From a checkpoint of a small transformer trained on Wikipedia.
Architecture: RMSNorm before each block, untied embeddings.
Each number is 200 + 40 x the weight over the matrix's rms, rounded and kept within 0 to 999. Layers, rows and columns count from 0.

# gate: layer 3 MLP gate, 320x128, rms 0.239, rows 5-22, columns 0-127
# up: layer 3 MLP up, 320x128, rms 0.23, rows 5-22, columns 0-127
# down: layer 3 MLP down (transposed), 320x128, rms 0.211, rows 5-22, columns 0-127
gate5,206,181,167,176,262,208,228,239,180,228,181,226,181,183,217,196,225,194,222,191,189,244,196,263,269,247,160,220,175,210,170,210,210,204,163,189,207,175,175,192,241,179,115,216,196,143,156,231,110,177,204,174,171,263,220,185,232,189,117,162,210,153,185,213,174,103,175,98,215,161,211,251,215,187,224,162,179,211,133,199,192,215,225,239,217,207,190,255,196,149,177,162,252,245,265,198,203,237,202,160,198,164,217,173,201,156,177,245,233,233,198,286,224,195,159,225,184,165,172,159,225,232,203,172,290,199,247,211
up5,178,169,208,185,222,198,234,215,211,216,189,204,161,223,154,140,251,210,233,275,262,210,195,235,185,271,212,206,163,191,177,250,165,236,221,204,169,198,177,203,227,121,139,203,139,174,184,162,177,151,143,164,216,295,192,209,231,166,176,179,221,174,238,178,221,158,192,129,231,184,148,226,240,186,201,185,210,190,165,269,226,200,227,226,207,222,161,256,246,172,199,160,250,237,235,161,190,236,218,176,171,206,236,173,189,163,160,254,220,243,201,236,277,224,187,238,185,206,236,125,264,247,218,220,252,109,203,176
down5,178,187,178,181,222,186,244,243,171,257,170,283,179,250,221,171,243,200,235,259,227,267,177,194,274,268,212,174,219,169,175,238,183,161,207,183,216,163,209,186,145,246,246,246,234,229,228,185,145,180,119,145,217,189,185,187,232,246,163,179,190,129,249,193,193,192,179,153,293,228,118,145,215,203,177,258,224,189,175,209,234,179,216,176,217,155,224,190,252,185,196,221,196,238,208,201,150,204,236,226,236,183,221,166,132,258,153,272,245,204,205,248,266,229,239,245,194,192,158,148,225,237,175,191,243,253,217,186
gate6,200,129,282,190,188,118,211,166,285,261,157,195,175,153,160,199,221,228,216,211,200,236,209,215,250,243,172,176,187,209,195,141,226,192,171,220,209,182,130,239,207,196,243,203,213,202,171,178,167,201,108,193,216,251,219,192,227,164,170,202,237,186,304,196,166,167,222,177,221,167,184,198,262,244,149,196,236,198,196,111,172,211,195,133,175,249,223,269,168,189,129,345,143,242,182,218,236,200,208,140,260,169,205,194,221,194,228,188,193,241,189,215,185,224,143,200,218,241,86,205,211,161,239,132,147,136,215,315
up6,143,158,193,191,172,135,260,181,155,234,181,175,191,131,219,215,190,248,242,237,204,163,212,270,166,113,189,198,243,189,245,247,204,248,241,191,192,190,173,297,234,234,178,252,329,159,237,117,229,155,172,237,275,172,198,125,143,215,212,224,177,203,201,174,160,214,266,207,176,104,163,191,304,152,180,211,183,226,160,228,206,207,124,168,183,198,167,197,198,213,212,243,187,168,127,263,182,235,174,181,246,234,199,275,174,255,161,117,179,204,211,202,223,212,115,228,211,182,146,160,133,202,207,238,248,176,219,225
down6,191,248,220,197,202,186,159,230,186,178,183,218,213,264,157,205,87,218,247,201,197,212,205,197,153,206,204,202,240,281,204,281,203,268,155,136,155,139,191,194,171,145,213,179,133,242,288,246,144,180,240,176,225,186,169,217,166,204,240,232,229,225,147,151,211,255,127,205,188,153,252,206,107,253,295,211,225,148,219,271,262,223,205,141,176,220,198,272,274,110,260,205,214,204,202,220,223,159,182,183,137,211,206,220,174,220,128,201,145,148,176,206,240,206,172,159,205,171,163,236,110,234,139,225,176,195,201,166
gate7,241,155,219,202,162,148,189,191,209,221,185,169,192,236,196,128,201,130,125,192,191,209,142,160,242,178,244,200,148,202,196,182,198,198,209,144,208,233,171,176,275,284,248,229,123,228,72,202,189,182,257,200,218,130,194,232,221,156,208,203,194,225,189,224,201,194,125,191,152,207,196,197,165,188,223,184,254,213,277,173,225,204,254,149,124,219,136,211,176,187,247,114,282,217,252,176,228,181,152,210,203,228,163,208,215,251,195,229,227,204,294,161,219,278,236,179,230,240,188,155,187,154,206,196,231,228,264,151
up7,172,262,178,190,220,160,124,251,178,219,218,174,241,138,202,208,234,186,183,235,223,216,217,201,230,188,150,210,220,219,158,296,205,175,248,197,224,220,228,141,170,157,164,259,249,201,188,155,178,228,168,134,243,181,251,181,208,167,198,216,203,195,211,193,199,185,214,235,149,250,187,197,152,173,178,250,129,171,199,240,236,184,186,164,197,186,221,150,243,238,176,178,160,205,141,290,175,180,153,243,207,234,127,210,210,204,205,208,181,170,222,196,196,119,109,149,209,209,126,180,144,187,180,173,158,65,166,240
down7,216,182,225,227,206,179,177,173,255,204,199,120,153,259,129,167,232,182,186,188,183,188,141,259,143,167,260,149,193,181,225,95,226,238,209,246,164,174,182,199,218,240,181,195,184,240,203,185,245,162,178,199,254,177,194,229,196,256,185,217,253,212,138,215,249,161,240,200,185,114,227,228,271,128,215,181,219,177,214,233,181,187,212,204,142,224,150,175,201,178,143,184,172,231,111,232,203,153,128,188,248,156,210,183,219,157,211,219,187,257,225,185,169,257,186,240,214,205,240,230,240,179,216,225,153,204,233,229
gate8,196,189,146,215,229,163,223,205,196,187,142,251,183,203,207,229,198,187,145,194,157,197,210,193,203,200,143,134,201,209,215,189,166,245,194,160,199,124,227,206,250,178,223,201,201,215,216,179,249,248,123,231,173,211,225,198,217,205,280,194,277,153,191,203,237,180,218,150,182,172,172,144,194,213,183,201,179,209,218,199,149,138,239,208,218,230,199,212,190,262,203,181,193,139,218,232,173,187,263,203,165,160,186,194,236,187,159,213,196,191,260,170,208,250,177,179,153,216,184,213,196,201,245,135,175,160,98,203
up8,169,148,181,159,194,195,207,193,232,236,199,213,237,230,222,220,232,199,204,200,191,251,229,186,188,196,205,183,244,260,250,193,165,210,181,179,172,132,226,187,251,183,264,228,228,226,210,142,268,246,181,135,157,234,202,232,195,241,274,155,242,148,188,237,227,210,184,117,189,174,126,143,204,169,147,201,168,175,250,108,190,212,197,217,222,231,212,195,175,205,252,167,202,214,215,267,214,222,220,178,200,148,207,202,195,174,169,236,246,197,195,164,206,211,187,243,140,160,167,161,177,191,191,143,127,204,186,192
down8,198,168,168,206,196,228,188,189,229,234,176,232,242,224,184,205,229,140,220,176,215,177,217,215,308,161,129,232,234,190,226,208,169,151,188,182,191,175,218,246,166,233,222,233,194,211,238,198,191,179,182,180,58,172,229,246,149,150,237,190,212,177,213,214,157,244,235,246,189,169,173,143,183,166,201,205,217,249,196,159,133,176,164,252,171,192,216,260,256,203,232,219,182,135,168,132,156,152,185,193,158,175,172,220,191,162,170,226,229,135,170,180,207,206,161,162,132,178,136,133,235,176,165,122,172,210,189,187
gate9,188,165,245,192,188,210,179,250,189,184,273,183,229,262,263,201,170,210,166,145,180,188,217,157,201,212,227,218,225,223,191,225,179,238,144,162,200,276,192,198,219,172,210,221,201,245,127,280,169,158,182,201,103,210,215,203,185,254,225,152,237,165,124,208,164,185,183,193,255,220,219,186,183,168,202,227,188,216,229,227,221,144,169,142,155,209,217,176,197,224,197,170,220,288,161,167,207,187,189,235,173,206,129,204,152,227,245,227,214,283,210,249,182,239,186,267,232,273,140,156,194,253,242,203,160,201,204,170
up9,206,178,165,189,219,109,136,207,211,237,248,166,199,183,212,288,246,182,199,146,253,149,215,167,175,191,231,159,224,182,176,193,208,250,240,260,191,182,212,129,229,217,133,242,190,252,157,208,171,226,179,181,170,254,137,258,173,229,287,271,206,193,207,195,187,214,185,203,280,208,217,198,165,167,242,214,168,225,174,281,192,173,213,215,220,187,185,243,210,216,206,196,152,152,180,195,191,212,192,225,220,228,198,157,212,195,233,283,279,163,243,226,207,139,245,204,212,191,264,131,143,174,204,229,259,202,226,124
down9,178,188,175,314,167,273,249,217,200,192,205,193,192,201,230,192,196,208,211,195,151,206,164,205,167,246,203,203,205,207,125,183,190,129,247,219,188,156,247,156,192,225,213,215,169,217,167,160,204,188,217,178,157,179,188,184,234,95,148,180,209,221,82,138,199,155,158,89,172,204,248,188,213,210,142,247,226,133,200,198,173,175,165,298,168,199,213,273,152,187,222,251,206,239,225,154,189,85,246,218,209,171,148,254,235,222,148,170,193,273,184,209,178,246,192,247,181,168,142,232,172,131,206,204,253,141,158,108
gate10,199,89,205,218,137,198,159,231,253,192,156,188,198,245,256,209,246,193,195,237,186,202,174,160,169,249,199,148,242,244,284,217,177,177,198,173,191,210,238,150,172,215,167,230,255,194,186,196,222,55,169,185,222,202,181,201,214,222,284,209,183,197,272,267,209,219,225,175,201,240,210,170,84,313,272,220,254,225,157,128,215,233,240,209,214,185,290,262,166,179,136,142,208,294,233,144,288,210,181,176,203,327,288,141,206,256,227,149,204,251,258,182,128,233,233,211,173,272,164,210,249,153,162,200,209,151,186,261
up10,205,174,216,215,234,212,262,183,78,224,247,207,179,164,142,116,179,248,243,210,231,153,254,271,209,157,184,146,215,213,200,184,162,255,258,182,188,164,199,209,223,179,126,126,306,278,182,156,201,267,244,223,224,155,198,166,152,207,126,232,134,104,168,300,173,214,137,226,125,135,124,203,199,247,228,150,97,218,126,269,175,188,192,219,219,273,159,154,221,252,295,261,200,199,212,197,97,165,106,217,158,100,186,201,160,203,182,180,247,165,146,211,245,174,151,205,259,173,196,157,194,185,278,177,156,234,176,174
down10,212,249,186,243,247,235,142,198,197,162,119,152,206,234,133,206,262,258,113,209,202,169,220,187,197,258,177,180,224,250,153,139,111,224,185,202,138,115,211,159,181,140,210,227,173,161,240,242,182,239,212,231,204,163,192,146,150,258,196,172,211,297,118,109,243,228,253,203,253,199,239,192,239,183,257,168,173,121,210,171,234,216,280,260,212,164,209,208,208,167,207,201,234,232,186,275,190,259,201,159,169,222,223,112,242,296,204,198,219,142,232,204,177,210,191,181,194,173,196,220,216,128,143,210,201,141,182,237
gate11,155,243,282,257,167,268,204,245,255,198,171,181,247,244,161,183,205,178,255,206,185,235,224,137,214,204,165,221,222,176,270,151,189,229,208,219,269,166,205,260,171,165,165,171,243,185,251,182,242,263,149,226,214,266,286,288,155,216,203,204,157,138,174,182,183,224,135,196,149,218,201,162,226,203,195,218,192,211,174,212,170,165,154,221,225,208,221,220,171,261,267,180,226,185,206,196,200,194,233,184,235,158,178,256,199,229,119,108,220,241,161,173,217,236,146,212,160,143,192,206,158,182,223,238,111,187,214,213
up11,209,267,214,261,170,223,209,266,226,181,167,151,192,126,222,213,159,190,170,255,257,273,254,271,131,215,243,215,212,235,178,121,148,171,249,179,227,201,246,177,170,252,182,187,196,178,180,216,272,198,190,216,198,296,201,177,180,149,211,203,157,236,217,184,260,198,174,199,248,214,265,233,252,187,186,173,180,194,124,201,208,194,232,247,208,253,219,202,222,236,180,227,184,128,221,127,144,133,167,199,254,150,227,237,205,142,192,190,192,215,197,207,179,234,248,100,215,211,154,188,190,219,226,240,173,177,150,167
down11,206,231,198,110,225,100,197,108,127,186,231,253,211,230,221,168,190,205,229,216,206,207,169,194,214,274,164,239,170,135,185,247,164,208,194,159,165,233,150,189,224,160,166,232,133,166,219,92,174,235,223,195,246,200,211,234,221,230,188,202,210,182,235,239,181,181,246,168,222,222,232,249,229,240,254,168,213,275,191,241,178,174,222,230,192,181,181,131,202,196,226,171,155,206,225,242,174,204,214,192,174,247,162,194,194,144,224,195,206,254,174,184,267,147,162,217,173,200,167,242,277,179,212,165,270,77,186,247
gate12,179,200,221,263,227,254,85,171,216,266,206,199,197,233,104,123,194,234,147,160,131,293,125,222,246,245,239,232,211,266,215,222,217,164,143,149,221,211,243,208,233,228,223,293,211,149,141,189,224,224,213,241,198,221,193,206,217,252,213,205,238,177,208,103,223,135,84,189,247,193,238,216,160,196,145,178,211,173,226,148,198,271,194,202,217,207,182,190,173,183,221,108,194,187,208,171,212,179,141,139,157,207,197,212,173,185,257,147,266,251,199,178,251,208,181,146,215,123,266,280,146,280,231,215,268,205,244,249
up12,232,208,151,156,203,258,203,254,234,198,209,175,159,248,192,218,183,206,168,195,151,182,233,222,191,163,143,191,183,180,241,233,183,147,272,176,226,159,95,205,146,215,257,238,300,318,277,227,299,152,201,229,152,164,267,234,256,123,258,139,169,175,223,211,257,199,260,157,210,108,143,254,228,193,282,174,245,199,235,206,132,109,237,190,120,202,214,152,225,205,132,213,196,161,201,211,198,289,292,242,166,187,173,178,138,167,96,257,174,227,233,202,251,153,263,219,188,209,145,192,179,244,225,180,181,205,139,218
down12,158,229,205,190,251,259,116,168,260,285,226,195,220,213,137,131,199,223,162,259,187,176,221,229,166,257,238,223,246,253,193,175,250,286,145,199,222,182,211,211,236,145,230,204,252,144,195,122,222,195,190,269,197,155,204,215,250,201,168,239,211,200,144,124,255,175,136,234,282,237,214,223,202,204,139,202,222,214,233,242,224,222,173,254,151,227,161,175,188,133,230,176,201,214,173,225,156,209,221,158,219,258,201,230,211,182,282,185,274,196,213,198,175,201,176,160,207,131,235,288,177,174,196,202,290,225,218,240
gate13,210,207,189,237,216,200,241,255,256,182,271,169,203,234,198,178,181,161,202,190,158,240,206,242,244,189,234,180,213,225,169,230,183,245,183,218,242,192,201,180,168,125,188,203,226,225,261,141,198,238,183,197,182,264,154,175,215,173,260,280,232,223,95,161,194,216,197,220,216,254,189,174,256,181,261,240,208,158,139,136,206,246,207,168,167,191,207,220,155,252,217,180,177,236,215,194,214,161,234,185,203,184,217,171,196,183,215,168,183,148,181,155,192,239,213,252,227,202,193,224,183,197,203,188,189,195,201,245
up13,136,228,194,183,223,210,149,291,222,214,258,197,141,166,210,219,208,185,302,214,141,254,183,185,172,197,211,185,260,206,235,213,208,158,190,173,238,198,160,243,201,191,264,151,262,217,251,248,206,218,259,196,191,174,154,166,228,188,231,272,217,274,139,173,241,189,206,245,160,283,221,161,212,166,189,180,278,179,175,257,267,247,227,192,219,226,184,206,236,257,143,178,211,243,203,144,213,178,225,227,215,162,174,210,155,196,233,181,175,242,180,168,223,270,179,238,204,100,257,257,232,190,293,200,238,176,160,164
down13,232,187,214,238,196,224,172,154,248,206,157,208,219,217,232,97,161,235,195,224,158,207,169,178,196,235,185,259,112,201,197,178,201,221,232,174,165,231,215,235,193,236,216,212,101,225,156,155,236,210,194,155,214,154,200,258,81,160,176,118,209,168,244,214,178,321,197,154,231,200,230,190,270,125,192,134,101,225,249,167,161,124,188,151,215,205,210,190,285,211,205,191,163,115,218,253,223,173,184,300,228,200,182,188,219,246,198,175,185,206,159,243,156,162,237,232,219,223,156,237,148,201,212,214,170,216,245,226
gate14,199,201,191,197,190,222,194,278,200,204,209,164,197,208,175,202,263,198,246,160,175,180,187,186,144,172,191,140,263,187,224,196,131,154,84,269,173,194,203,177,206,230,230,150,184,179,228,157,169,222,228,216,222,191,257,190,163,200,116,247,167,205,186,131,189,262,173,196,194,175,198,182,222,199,249,234,68,218,192,139,243,155,110,165,164,173,199,199,168,265,151,212,164,264,267,238,227,216,159,259,211,156,215,224,226,181,260,178,245,222,219,230,142,164,315,181,205,198,181,218,193,145,183,174,199,162,201,179
up14,139,193,182,173,161,154,224,217,258,248,142,187,200,244,247,132,227,181,258,203,195,153,250,173,207,162,207,169,188,214,141,227,194,215,165,203,192,216,194,232,278,238,208,182,193,120,270,209,163,179,167,249,271,251,187,194,234,199,254,227,184,178,216,240,213,215,195,177,275,169,213,168,211,196,173,288,188,164,129,188,248,212,130,136,172,114,240,226,204,208,134,185,174,195,236,189,209,267,197,200,170,234,153,234,192,201,237,186,263,182,214,229,195,157,199,235,174,254,231,167,208,186,181,183,184,134,198,215
down14,233,174,191,218,220,191,263,157,218,198,220,260,211,185,220,213,135,232,156,144,206,200,192,248,195,242,230,197,207,267,122,238,113,195,188,201,209,182,240,235,154,121,193,212,214,224,188,214,153,127,123,207,192,115,165,103,110,131,106,183,215,205,149,184,140,209,243,175,183,235,194,187,209,176,188,268,195,183,243,165,181,168,240,196,227,212,149,135,168,182,216,237,202,189,215,203,197,221,175,200,204,239,190,235,198,235,164,207,194,174,195,217,309,239,185,160,281,180,189,160,138,226,159,201,287,196,204,205
gate15,170,209,222,261,229,199,194,202,209,170,191,243,210,203,243,151,220,230,255,197,226,227,298,206,140,203,208,93,225,199,233,158,231,189,223,160,164,94,203,157,145,222,119,130,154,204,167,183,152,207,257,247,181,114,147,176,176,204,243,181,150,172,130,208,176,182,266,203,228,287,206,181,207,156,224,165,213,223,173,168,130,205,219,262,232,294,175,224,110,211,207,280,220,148,109,209,214,166,183,171,170,232,224,155,133,275,166,208,234,217,195,211,204,193,171,211,167,182,200,259,173,188,128,173,214,195,190,243
up15,217,232,203,193,228,186,166,149,146,162,200,237,250,125,172,233,246,236,243,213,199,167,203,120,168,182,190,175,248,205,252,182,263,169,237,154,228,92,222,187,188,167,201,136,151,194,258,205,171,224,311,219,152,87,217,226,207,188,191,147,209,178,177,188,179,178,223,264,254,222,178,205,222,179,259,153,179,219,207,198,200,159,200,227,217,222,178,184,82,256,177,206,159,219,161,246,211,177,154,214,204,229,210,161,180,249,187,207,236,186,201,139,178,118,171,144,244,211,230,284,233,221,116,238,210,159,175,214
down15,234,251,233,282,189,213,263,197,170,183,202,245,199,247,163,227,206,157,211,187,216,197,194,234,46,205,110,175,241,229,212,213,193,163,147,231,193,140,178,192,187,250,188,233,216,233,176,185,223,234,235,198,231,180,237,114,237,204,185,189,159,239,199,203,216,109,232,200,177,217,195,216,234,171,218,189,301,170,181,243,72,235,213,208,219,191,223,227,254,177,218,248,268,180,126,105,181,149,224,203,257,221,245,246,177,224,185,142,217,197,244,344,245,219,243,328,178,225,147,207,181,198,211,163,209,127,193,208
gate16,221,181,257,255,111,170,226,283,345,198,186,168,198,214,189,221,162,212,192,196,199,144,241,168,190,261,143,176,231,319,152,243,268,214,178,246,258,211,173,204,200,242,198,171,180,252,207,143,262,247,201,171,129,275,201,271,199,214,235,199,289,192,186,222,219,233,227,187,276,142,257,219,194,170,198,206,201,209,297,245,176,167,171,252,93,175,151,183,216,159,220,191,222,208,207,175,211,223,153,204,154,180,184,259,212,185,255,177,90,226,255,335,189,207,172,130,188,124,198,186,136,201,133,182,194,254,226,265
up16,219,205,119,139,198,143,243,169,155,206,141,224,146,231,216,162,228,194,199,239,175,188,287,227,200,219,315,193,247,176,233,228,153,196,225,171,210,183,238,167,224,112,151,235,227,121,199,188,152,206,153,195,250,159,208,121,280,194,223,209,170,141,196,191,271,184,201,149,111,257,158,213,218,198,236,322,142,216,161,192,181,207,212,152,251,196,327,224,138,232,160,181,210,191,106,203,170,94,229,257,277,203,225,127,217,192,219,270,208,253,197,206,149,125,205,262,152,332,193,204,199,176,248,205,222,140,167,223
down16,268,226,221,221,201,159,127,235,159,185,264,192,186,344,214,185,122,160,169,216,177,155,162,212,168,155,182,226,232,227,177,216,138,230,130,162,227,138,166,165,160,177,180,238,104,148,203,180,97,179,157,221,232,111,209,173,208,222,249,224,218,251,179,135,215,255,190,176,221,154,208,139,230,195,220,236,183,204,271,250,315,135,189,235,145,187,288,164,167,249,191,188,73,190,220,156,198,129,202,262,214,249,212,130,242,227,195,194,199,227,160,195,213,171,170,223,184,241,159,96,65,241,237,199,217,148,156,134
gate17,178,134,183,174,175,260,209,236,173,239,256,256,197,230,182,151,163,219,168,179,160,197,240,244,278,152,138,211,199,181,167,217,246,150,170,169,203,214,254,152,207,188,241,138,178,221,229,181,235,136,224,173,258,201,207,216,228,145,188,139,179,173,190,204,108,250,225,234,143,193,205,242,210,219,253,177,219,155,149,251,186,194,121,157,262,187,200,205,158,157,170,213,300,224,166,214,160,157,196,163,197,184,119,193,236,230,231,140,160,231,190,206,269,229,205,152,239,183,206,150,182,209,160,206,166,203,252,212
up17,245,268,129,276,108,198,197,212,224,220,222,280,248,206,185,187,192,155,245,231,208,210,214,186,208,234,280,216,196,204,158,226,191,208,225,289,189,165,245,201,226,198,209,178,286,184,221,184,176,310,139,253,177,191,222,275,216,250,119,236,165,203,200,244,189,152,206,156,240,186,167,178,181,167,192,243,176,195,201,264,193,228,187,178,195,203,232,146,177,206,238,181,212,181,198,167,230,267,167,184,199,270,197,182,128,145,182,192,275,227,208,159,143,176,217,165,194,188,123,199,228,227,184,172,211,239,186,258
down17,175,132,206,211,202,237,250,154,228,240,168,257,188,207,292,109,167,234,216,194,175,179,210,152,168,243,204,232,189,126,202,233,174,238,220,218,257,249,249,207,201,214,198,200,222,229,200,151,287,179,199,201,245,197,162,198,178,208,192,178,232,194,226,180,156,251,244,198,184,222,209,137,198,221,241,173,209,128,224,228,204,197,189,165,299,176,258,239,190,212,203,189,265,204,166,153,208,126,205,161,275,163,211,183,130,144,208,165,216,238,150,152,254,132,245,181,182,183,182,239,144,136,136,187,292,248,125,149
gate18,152,149,205,198,227,195,273,266,183,279,161,165,114,238,241,142,223,173,156,171,179,265,221,216,154,205,211,171,204,180,173,160,165,224,164,155,230,194,251,139,268,215,147,175,201,231,221,190,212,203,214,248,265,195,207,248,169,196,213,228,141,114,173,144,240,216,231,217,177,225,190,161,137,219,225,206,152,216,199,230,163,208,226,218,187,179,227,164,206,219,168,165,210,210,190,118,210,212,225,211,260,115,99,257,198,193,242,191,182,167,179,214,167,194,190,229,192,218,254,260,170,248,163,207,288,215,216,146
up18,221,240,201,254,196,165,125,157,150,166,233,186,183,281,227,198,173,224,191,185,292,212,209,160,295,193,155,169,232,215,303,199,180,153,219,211,144,202,233,139,207,214,243,168,238,216,177,172,160,195,252,227,220,156,193,228,211,201,194,237,179,161,191,230,189,148,163,208,195,178,263,194,231,197,174,276,176,211,215,205,235,208,176,279,304,246,231,276,133,162,248,153,106,226,306,175,184,247,265,236,194,207,149,223,249,190,185,241,238,204,251,193,271,203,134,212,166,188,173,207,191,151,204,185,161,247,255,180
down18,196,171,207,156,183,246,140,200,224,161,178,188,240,180,188,187,268,166,124,148,189,184,210,255,151,187,179,229,162,161,156,225,210,184,125,260,244,150,230,186,181,149,178,251,252,184,228,158,197,195,122,168,201,173,203,178,141,180,130,203,158,262,196,184,201,188,262,129,182,186,191,211,155,264,266,228,207,249,168,169,216,246,186,138,74,174,170,196,219,210,195,212,256,176,128,194,303,212,228,143,268,247,167,240,122,228,223,149,150,191,131,238,159,262,189,115,220,173,190,229,174,202,222,214,188,209,172,215
gate19,195,183,243,178,251,275,238,164,212,230,225,261,211,263,199,246,146,193,188,209,173,203,160,212,222,151,220,187,145,161,194,177,204,172,206,172,200,190,242,168,295,205,225,173,171,198,179,245,214,198,207,261,216,206,180,220,234,289,190,191,150,162,143,197,183,142,242,225,206,213,232,225,161,173,175,174,277,164,109,223,193,223,210,164,169,189,173,206,210,186,153,208,247,308,168,179,217,243,206,241,191,229,234,203,178,102,205,191,154,188,145,246,246,218,223,190,315,202,179,144,211,201,211,185,190,228,228,193
up19,225,229,180,175,170,243,181,218,237,188,193,230,264,221,190,210,157,199,187,116,225,212,243,204,245,227,199,198,161,173,229,158,167,275,158,211,140,263,254,174,212,200,220,262,199,175,221,198,235,246,143,203,192,226,168,222,241,217,187,218,248,262,202,200,188,130,222,197,123,215,276,251,197,206,205,233,221,160,136,166,218,212,198,185,159,167,237,218,178,230,186,174,138,225,184,198,222,223,199,238,150,192,264,189,233,135,171,189,164,201,248,228,234,236,239,246,208,231,173,155,234,261,178,212,200,216,152,205
down19,196,244,158,177,188,255,208,229,206,221,183,235,241,285,237,185,178,306,275,201,194,187,260,245,206,204,224,161,202,179,220,205,211,254,207,176,194,206,182,277,183,177,257,153,124,146,232,141,239,231,141,209,254,190,205,256,111,174,191,236,219,247,209,185,161,256,265,204,206,194,228,233,218,230,286,199,271,218,200,217,139,166,208,179,142,212,197,173,182,160,251,154,195,227,224,198,234,180,205,223,155,218,240,210,212,175,193,221,196,159,178,212,236,142,161,61,224,216,204,202,200,232,187,170,177,186,201,234
gate20,189,252,281,183,224,128,180,166,222,188,205,248,219,185,182,169,204,220,235,257,162,249,141,194,211,207,218,180,234,231,255,264,238,231,225,175,197,205,210,135,177,196,223,186,150,238,169,269,218,193,184,151,178,114,176,222,130,206,211,190,206,214,205,207,171,182,215,200,213,236,202,159,196,214,234,192,167,220,198,247,203,252,220,258,200,148,158,201,194,168,248,226,225,268,195,150,135,223,181,168,192,174,285,172,205,198,123,222,214,194,213,105,161,242,264,209,185,217,156,218,196,163,223,192,221,227,195,230
up20,177,234,247,176,199,178,164,207,237,199,213,292,179,216,208,150,184,196,190,210,171,187,176,204,219,214,219,141,298,156,218,226,236,196,157,220,194,155,221,116,192,166,212,187,196,205,192,215,205,221,218,208,156,151,197,247,220,201,173,158,215,200,196,225,145,191,291,161,228,265,170,150,210,179,193,203,230,264,198,211,194,218,210,251,174,210,181,196,163,179,262,213,272,172,180,183,189,146,202,193,254,201,185,112,179,226,168,201,208,173,240,205,163,191,185,169,190,230,154,237,195,174,195,250,244,232,232,285
down20,148,245,128,201,250,135,221,183,227,253,194,260,175,264,229,174,208,149,204,196,222,171,189,192,193,190,145,221,188,159,171,178,188,202,201,269,186,196,203,198,233,236,223,177,230,196,210,249,268,156,261,181,214,161,232,161,207,154,176,234,218,157,191,286,215,157,203,224,207,196,193,235,154,240,204,237,225,200,226,249,149,183,214,181,184,220,273,200,197,202,282,138,242,208,167,182,120,279,200,245,227,177,190,232,225,204,210,180,197,235,187,172,282,236,249,304,172,143,180,227,238,204,134,154,196,221,215,210
gate21,186,197,228,164,173,184,155,180,227,212,186,188,181,174,249,171,170,197,236,176,309,222,248,177,184,266,256,178,227,203,232,194,236,174,220,150,243,197,202,202,230,233,212,195,213,192,143,122,233,187,165,149,183,183,248,223,211,248,205,133,223,203,198,206,216,248,155,259,187,243,222,181,219,212,198,174,210,220,154,183,282,217,194,198,221,181,190,244,187,182,211,149,101,236,210,139,196,212,174,227,175,226,241,155,226,250,241,191,160,247,257,166,134,210,191,194,191,165,220,159,207,268,161,199,213,193,147,183
up21,219,219,212,175,167,174,206,215,164,191,192,290,219,169,238,170,230,230,214,187,164,243,191,221,246,268,193,258,247,181,290,188,158,206,189,188,225,176,123,231,217,216,189,188,195,173,225,180,125,281,108,195,203,166,145,224,176,244,176,263,181,220,219,191,284,203,177,165,91,191,243,173,228,182,197,115,252,209,183,187,296,218,216,194,204,222,190,207,173,186,191,189,209,193,165,158,229,90,161,182,162,250,289,245,122,282,194,235,222,241,193,119,96,214,188,152,201,165,179,189,168,200,175,240,229,217,206,215
down21,184,198,211,218,271,181,201,187,176,208,227,188,185,168,250,252,193,195,201,204,148,200,191,201,265,121,204,174,224,265,190,140,140,176,183,252,211,209,193,143,247,205,216,164,194,223,169,173,217,130,280,231,182,209,153,118,201,180,163,214,202,208,203,269,135,130,187,228,195,188,97,242,182,205,202,143,143,198,230,236,163,202,134,200,196,228,189,142,156,254,159,225,241,238,166,219,165,221,185,186,132,233,149,181,261,158,258,161,210,224,193,202,205,181,203,277,215,198,192,169,270,174,241,183,195,204,174,144
gate22,183,172,184,260,237,166,181,92,200,277,184,196,242,209,203,168,248,185,213,208,173,170,277,216,203,225,175,192,186,211,203,125,198,246,236,125,132,220,192,224,190,230,254,167,130,218,296,165,171,111,203,147,225,196,176,220,166,270,180,182,171,261,160,178,218,222,226,209,214,186,208,199,159,228,209,198,262,172,184,212,190,186,221,164,194,86,233,295,186,205,172,267,182,197,229,200,223,147,181,281,226,255,227,297,201,249,197,181,178,226,216,160,194,190,123,166,266,164,254,164,216,163,185,166,248,182,202,221
up22,206,187,180,213,225,202,240,268,153,264,213,181,159,250,173,227,183,259,219,175,188,227,180,280,194,213,164,203,218,197,203,168,227,151,117,221,173,245,190,184,292,232,177,236,159,230,143,211,156,248,218,215,205,243,154,161,248,101,259,208,243,131,171,209,209,208,153,220,254,159,185,185,215,143,130,241,157,228,205,236,161,96,165,188,219,208,159,220,207,197,223,100,190,194,201,225,252,239,257,178,162,166,173,204,179,208,214,141,207,180,225,257,217,222,236,196,109,208,158,246,256,191,212,238,123,176,187,136
down22,205,147,186,212,145,201,257,227,191,157,147,191,182,194,191,111,172,252,222,185,166,305,189,189,199,167,192,178,183,204,134,216,187,121,296,188,215,214,205,231,188,149,261,151,222,175,187,163,172,253,226,191,204,163,169,209,184,256,225,237,159,164,112,181,146,138,177,199,256,220,187,185,106,255,225,196,229,211,207,200,222,229,172,145,207,245,242,208,249,261,137,153,236,187,246,186,170,234,172,207,203,180,187,174,223,189,226,188,142,287,211,201,186,184,161,258,180,274,261,223,148,157,170,195,230,171,197,123